python train.py --num_key_value_heads=3 --head_dim=64 --qk_norm=false --parallel_block=false --init_std_down=0.00333 --lr_head=0.0112
Each number is 128 + 32 x the weight over its row's rms, rounded and kept within 0 to 255. Layers, rows and columns count from 0. Numbers have three digits each. The size before them is the row's rms in percent of the matrix's.

# layer 11 MLP down, 192x1152, rms 0.0794, rows 109-191, columns 64-127
098:114166135123176155082149166162133184100123147121117109101122150133153157134159077161131131137161096139076134177167084117145206127104125078139147142117124121113116119141147142098113150135072204
094:121065155097160133084111041123129198126147156143181129159159157119152139161120191164131106064116068107149132120148148135159121155108129142130108130095067129139153087081136122170105070167142092
097:177107137142154167157196135196102140178143099169133133149082088147122103131108157113137105105151156099185151103086071099069220127136151100117139118096146138148110117143164133084127090080145065
094:150182142152126093125150129081097125163090175158129121145150096165122145099149142176161090124115146117081100106130192145159125139119141150145075132085131146126130178121155140080136085171106165
101:051149116115196122123092125144132161138095161138116123137140153106182145165104189148081107092150134154135132108088147147219186147105196188113169108125106095155146086150119130149142101090190137
098:128104120128163119144187109214124145147117192145089094119059125102120132145063138145125156141167126086096166150201084101139185159140161188134134094097140131085129138134148137150158071171183145
100:101108158157138102128098201039120157115097046147142098127065122179118115059166160107128125101105133180097128128097097149135099151113112107125071131108118100126127130107136099139115131119153171
105:117126074117176142107113095158120126147062130119144132145091072135114130141113101160101136190134146126135094147120138117092224107135100135123164167069183159089133145152115124062086104086181065
098:170167142150190158166111092144109114098107166115124170171163171153142138116159101112094134132146152133142090140128154106163098150156142174109131125116139161112139137163135110167113123067134172
094:179153128105156153148146163144162172139000197074147082106107099101156113099166134185084099129154153155123126144126096090136194149137118068129167121136115122118133108135130128132098162098122117
098:163069181101173096120107151114149125121120167158124080121167106152142137087098157110137098125110070117080151124155128157074132143172161128122102105110132119123108119124123134161133065116107157
099:174144096113154143166123109123179156156154156118121142116121160133117120112135143130093117133107122150174092133212162143061144090082090064138138098071145135153101111144070097131094096149106122
096:104080130086129085143148153079121094145121123215135144099176122139159168168134189163160122062133157119115126122068103154171115122100145139125143133152137087095131104115116115121099114120070123
100:102143114128134087143158154089127080156087141094082091102166173101066175130097110092172168129119074122142170118163208126101097184145123100127132139150121129087119132128115133143112134115104150
123:223128116090133099107131072149131135142083074144139108142126129121105154121117081172144116122119118081123107134100178090130089090118155093102121111124142134138135143153157109166129089139094054
100:112108092132165166130094197113113139138097153179117125090182173098126097152110179155212108103127129158142125148066154156093082127095123126144099126088110121181118151196154135114157165216102131
100:156180100141173113129130086143135181157148182075114164094140120132095110167130178128184144143144122112142131127119151128080151104113109128075075147115087137186141137175142156127085161069134161
098:205154113146060112121094171140138140134141128138142117177157075127137147168116157101164145145048179087111121091116141102170104154138065178149136097126126102170164114049136114184156116117114118
096:143107128137163136124159161104158114134142184099093130127110170135072160114087131100123109134170144104111181131150188119141108075169098133103144092152128162173127138103137125142106196152160072
098:122069109113125133122157133128121104159189107088108165092124113102107113165134038107190119124145115123201117166103092121077099118118114127169116142127140136090125053140146148183145131154116138
101:124108101128014145135172085083138148115115141118080126085107117125193164158074162089129163146139201116154128144109104130146094108121080135109194094166148119077127127158173149155111195170137136
093:120111160127097110113111119182091105111157101173128109106074120104164119179114117107123137121155135196156181124145157109179187116145168152181118136172111154101098136119110099102148142151095156
099:183138136169069122169175122140161157129138191160124089120174127128129139088116111244116142131096131161114170154151119099135168102138205113177183143178117108100119161138152167178121116122029134
100:215135089088211085129177173065122100145144082138122164167179131120081141168137119101120098156129117167182132088134113110111127150146155116081124142157162127114125118149094131144155067124177161
101:166116120125062130143118115111146085136119165136141139100088100131046104153074106150104158169147162145107142141114158074136141107101130135101121120124183157137115116154172144155113047069089130
094:100065108134116110182135159181128074133121089126105136081129074147118110169152156085102133106115133113111071140157114140133184142086150201107164129114077100137179098142148101137137086148136097
095:168159164116112139102066192233178159127132115193187141150206119195103080103072121114111122125106102134146167099138189102150155098166082139148102117104136161069147154102150190150122135128110148
108:103193135097174140119100090121087169135064165095113098094132148121182168166162147109098131130118115151120146144077138179166150139120186098126125147090107141179099102204141126082114123131120051
097:139076127152120153139109106142113131161137107162090136119154176141133151106120163119128084075085097123085131119180167145117127081118061157147109102131120138140088132131169106089076144128092198
095:155067122137143103136107103161131149052230125181121147122179158101100100160158122112089103158123105118145162146121127111063084152108122165141131089130138148088122186099157124133126164073152123
101:105140123134104133138175111114063123161129143164123128138130103149139134099167122108125128157116095102173087116153117107196111145162114121143149120119135130129111165103118139172140113113147133
100:132104147121036163084132130105126166106181188107102132143070120063120142102125181071137123072169122128073157133164107167129056122139087125112159146136096131153141112106139088212124107142123127
102:097141108148132118119141129166134102166103072106169121131135172115127104123104057154140130182103171142188121072127139124095155115116158140175125130150145144111139157168097135098119162106080164
095:121144188120087126125069138106100153095155178115126102096105091123122149131159090109044071127123133141111116176103131140073118105175152127106125118116123162157104115132076125164118125158202057
105:180124144099146102147134084100134081127068119127123137151083194096126115150037065101114131147096129122176172113121133099111105110048137185142100151069157183083158148059143188114115180136221083
101:131098108128137139063170131203117184142162121114131158137154181126059087140144116159155150073190159078182133149097125141153117131134110161174106179123126159131173115048085128125119096115139089
095:105194152086136140114107192081094146098115135160116146131080191113209133161150155125155087140137144114100113097120113127056130192185126117143092077125142117209126184108110188123120150172112097
094:150109135142153137180135110057156106122124135157118107175116143168157115081156091181156137122172162122136089156160135125161068143096074124200144156143133119180115178121126082108112114147088062
108:080142135157142157135128094164176103135171185050150103150146162134127142188136140051097137085138191152095127140079133090122073104111123209127160113127119155145130111109106136148167130160181172
105:099142130165150151130187204170136134102092102071166147130092129148183112108127119156105134118108057060145111088102065177138116157158144114126145146122101122112114131211070129051120112074138089
091:181108113124066152102133031122113122131083145132129125119153163107114100111099145097166139110143141090107154101098123140123099125137060132148124115152152047119158156074128126145143176117103239
097:094157128122125149112109152058156155134171164097162160137103123105146080112124025121169175126097088125137142105124115124142051144099149132179150154156139123128149173075054143139116098089074196
094:124125149124027122146131163073113095104141150097107140143066104108109136082124101134117140132110123038116157127116122109160053176064136192142093132144134147147099087099129117142096177176102139
102:146128134141137125119075132047156164113188111104164111119139122118143138110125119152104158160175077168109165131141063099143141132169091144130131101196133177153123180132108128155154156129161156
098:115056133166131093155101129109103082115125171117100113106122132098149102147121127112126100160172153081104138098143162136097103096136028131106144078135152147147108115092167124127072102121132120
100:140100136122090099140107135041119147172115085142111098155091121132091138138103112071150106151110115156130180167082138163139135108089146121093073082156142108158115091095088121070155149155110087
100:090174129134129116131112100159085123202149121115112144156146133137175091143124135167138121170152113130127102130159204108068182126109086121119165147141141168105085136116094163143112144097183105
096:102132135144114138136142125177104119111127109117091165114078132118143146107046089104168143144141137082196191150167183100223058134125165129103135132158114106102092114081123136125177110122152186
095:176077112134134144137174073114109137109146143108127176163094047167147086109176136083078121132098137141129107117092097115182103175162188204113080111052105110117118161168106096134121165184098097
102:149154102127101112101151160149152126111118119113168129085090157094120138125146137124143132142161110149124105151135122155155099135145147096118048142119124142171097119102135156066125178202042073
097:173134133119109120137129109082106123117131164127167109117126125131098213125184097175125071165122143162170095142123114128170075055151101123122089139116105119188155124129131096146121186182126120
107:090171083147137105106165132126150150164129156123119110143098087155202163102122162095121116109114141135112129129127153101169132108164070140134159135125123125176133154127166122150136148132132158
098:164126155148144151125112117125128133205084197093072176124155158083089151131097113182153078106199057126126143160139095144073169109153186078086166151143154114154161153117154159147143173172054123
103:112146107102132069133086140168136146127171110104128152106088159117109093138154111109131148133152152195158149110127126146149145130095161155096082151037170148130112131127197120136110150101191121
101:107164151106109153151184118108190134119095105119096137153186125117092096106087159160109122122158171098193117086114126145113053155163135138169123121121136125109111136133067118146100137099104075
100:111116151110122080106156111172112115107105105145135124126075128137071110075100151132099107159155141149072153161127172121145088149114152120116070131131166126117134118118125162101141131100144142
103:073139137159073160152103102140107136193145146135178146089143115154063108108176172103132138162113102126086118132078159104121072120108160088125125125111103106087178114142089163138134159161139190
097:073184115146154181085125192142127159136092108166149106126150132117155123084096141182105153137120092081121135146141139117125091058147094125159141144116093106124152108145101120166112079134103146
100:055141124147114124139106160168095077088131092142076040120097102136141109130161124106127104137167103101119171145112158131103055110080152142110097150132110084111132156204092089086145123088179130
097:153155112152156124135089201106092116165079197113160143126107177156167115150105157117126138155112118120107104136107128115154100084165174133141154138059118105128122155089184150136136157138107087
099:153177115112109133139152092129123128066109146157157148173037153151187107086155125127167173146139117181067095143119116175212187139185150098086133116205104140161078131127133168176093145173152149
098:047065153165149153132149103181147101109136187104152142124135111119157111137145068121098116160143157085129105174165102099104235156144188143143177152195114091113183127133155119112147122088135025
097:133103136121150137083103147066096087137063101179113154117146132146053146083121174151071194141187193079141132148165075140085054132126152125152094155065105159157167086104118104060128092050132130
098:098172132117164062123138097099091117099160097108111115079155140161151120201149165145118100138087099143107093118167111119046137158162126132119146156152160134155085099142024111116127121075076174
100:072106142164164153065121103107099104139164051121130152179114089096107158171100085115173163090128131142159112042178121097048204121146139155114186181011106106061165153092155104139098155100141139
094:143105106135098120155185135141142084148089131144115124175103105129158155056139174114073120107117152145137138164144138136095101104127099141153139133118051076159145159100145134110118154129165130
094:113122098152179147143169141108151118155053171069118099115161109131145145156099072079191182084119165129124198134157085147120080116121094096161182065087097121118127127094118106089159121126174127
104:121157113140101089123081106188087131073197125119132101167186170101087112142131105144138109113160111147094106083136150095103108149174131155170102155068121146144129127148119128162109106140173123
102:137152103140194130080171134079142137114103126082127131147136134134148141140134098057104116102136106163080185163113175121065167117038128155158106117129129143132127137136113145094103131185132106
101:104200092129132083127149148179132149132079154119135080114167122127140161148137085107094144152134157109112192155107100143124138197115180127143137097142126136152084136165165114136176168190153159
097:135132169139139159129142064180146099140110084154119108134151120173193175069091128161173088124133077106053187136122121116096067131127089096115132100120116076183133146087080119153107112098122069
100:126129114149153148137149120116206103161132154170129152167096109174161113102072124149118120153113186027105132144141107161173111091117112147111173128157145135175129132111158101137159110130115097
099:135127149156096139120085083114161091140117128127139183074094126170156143138210121094138108130128152169146146152127105149101086060104082124111110161063101145097147136122095075119138108107103158
104:100090153101158129102108167187167116068210114059115095134128158129133095124109119105103097094083062205110151116127089143105240141172098084117179141133096144117144127111148125093082084159097139
101:087144112126099094128121077134117161127084120129131136089168107114111093104111126160124150128151178092099116127160124108150146146148150137080114095203103092125113144166193143070142181145192118
101:142157135122131138141126125077109156125162178155130095114130093134094178171091024081139139154119124158078149154145139127132124138119102140112133070155158124084128134161134115124144149123144184
103:173103160066078117154098112097105145176140128111065129104181156171127116118133116184201165155154132215152117118117110103130155110156115109086123141158123118166112182161130152115143110050154156
096:170087149101149131149106180113101134154082164171120155109120137167097131146115099122077138151141147095119071083129114093180200110139118060121197141157173130121069127191116183088112141140094124
096:069139089125135107122169114148142134122140159188158129119181114136111124129109152141147159133172063156132124093099121077147127108091099120171115180163143097129111079144181188203096102149119115
101:127111086129169121122160142109126105138139173074133166144109168118136119134104154083129125128112103144137108140063117075155155141096149137150148119145137104125126084111167126128164133192121142
095:202124097173137130103132085186126145161099109144148126182150167158115087129109146142214106097048122149097173163159082133201068046102143114165132141090105103109129083111148145173174151149171161
106:077075149147083120103107111152139097144088113159124107148048089152194144063100149128095056118113143127134119158056133137140142133127158079143139152088113092185153122118151142111091130140114158
098:130128111153063181151121096153145137093158110127106168128108155133141150110165142122144114091083110154110102123156110145180078150104099146117116110137126116091115101129132173145129110131147097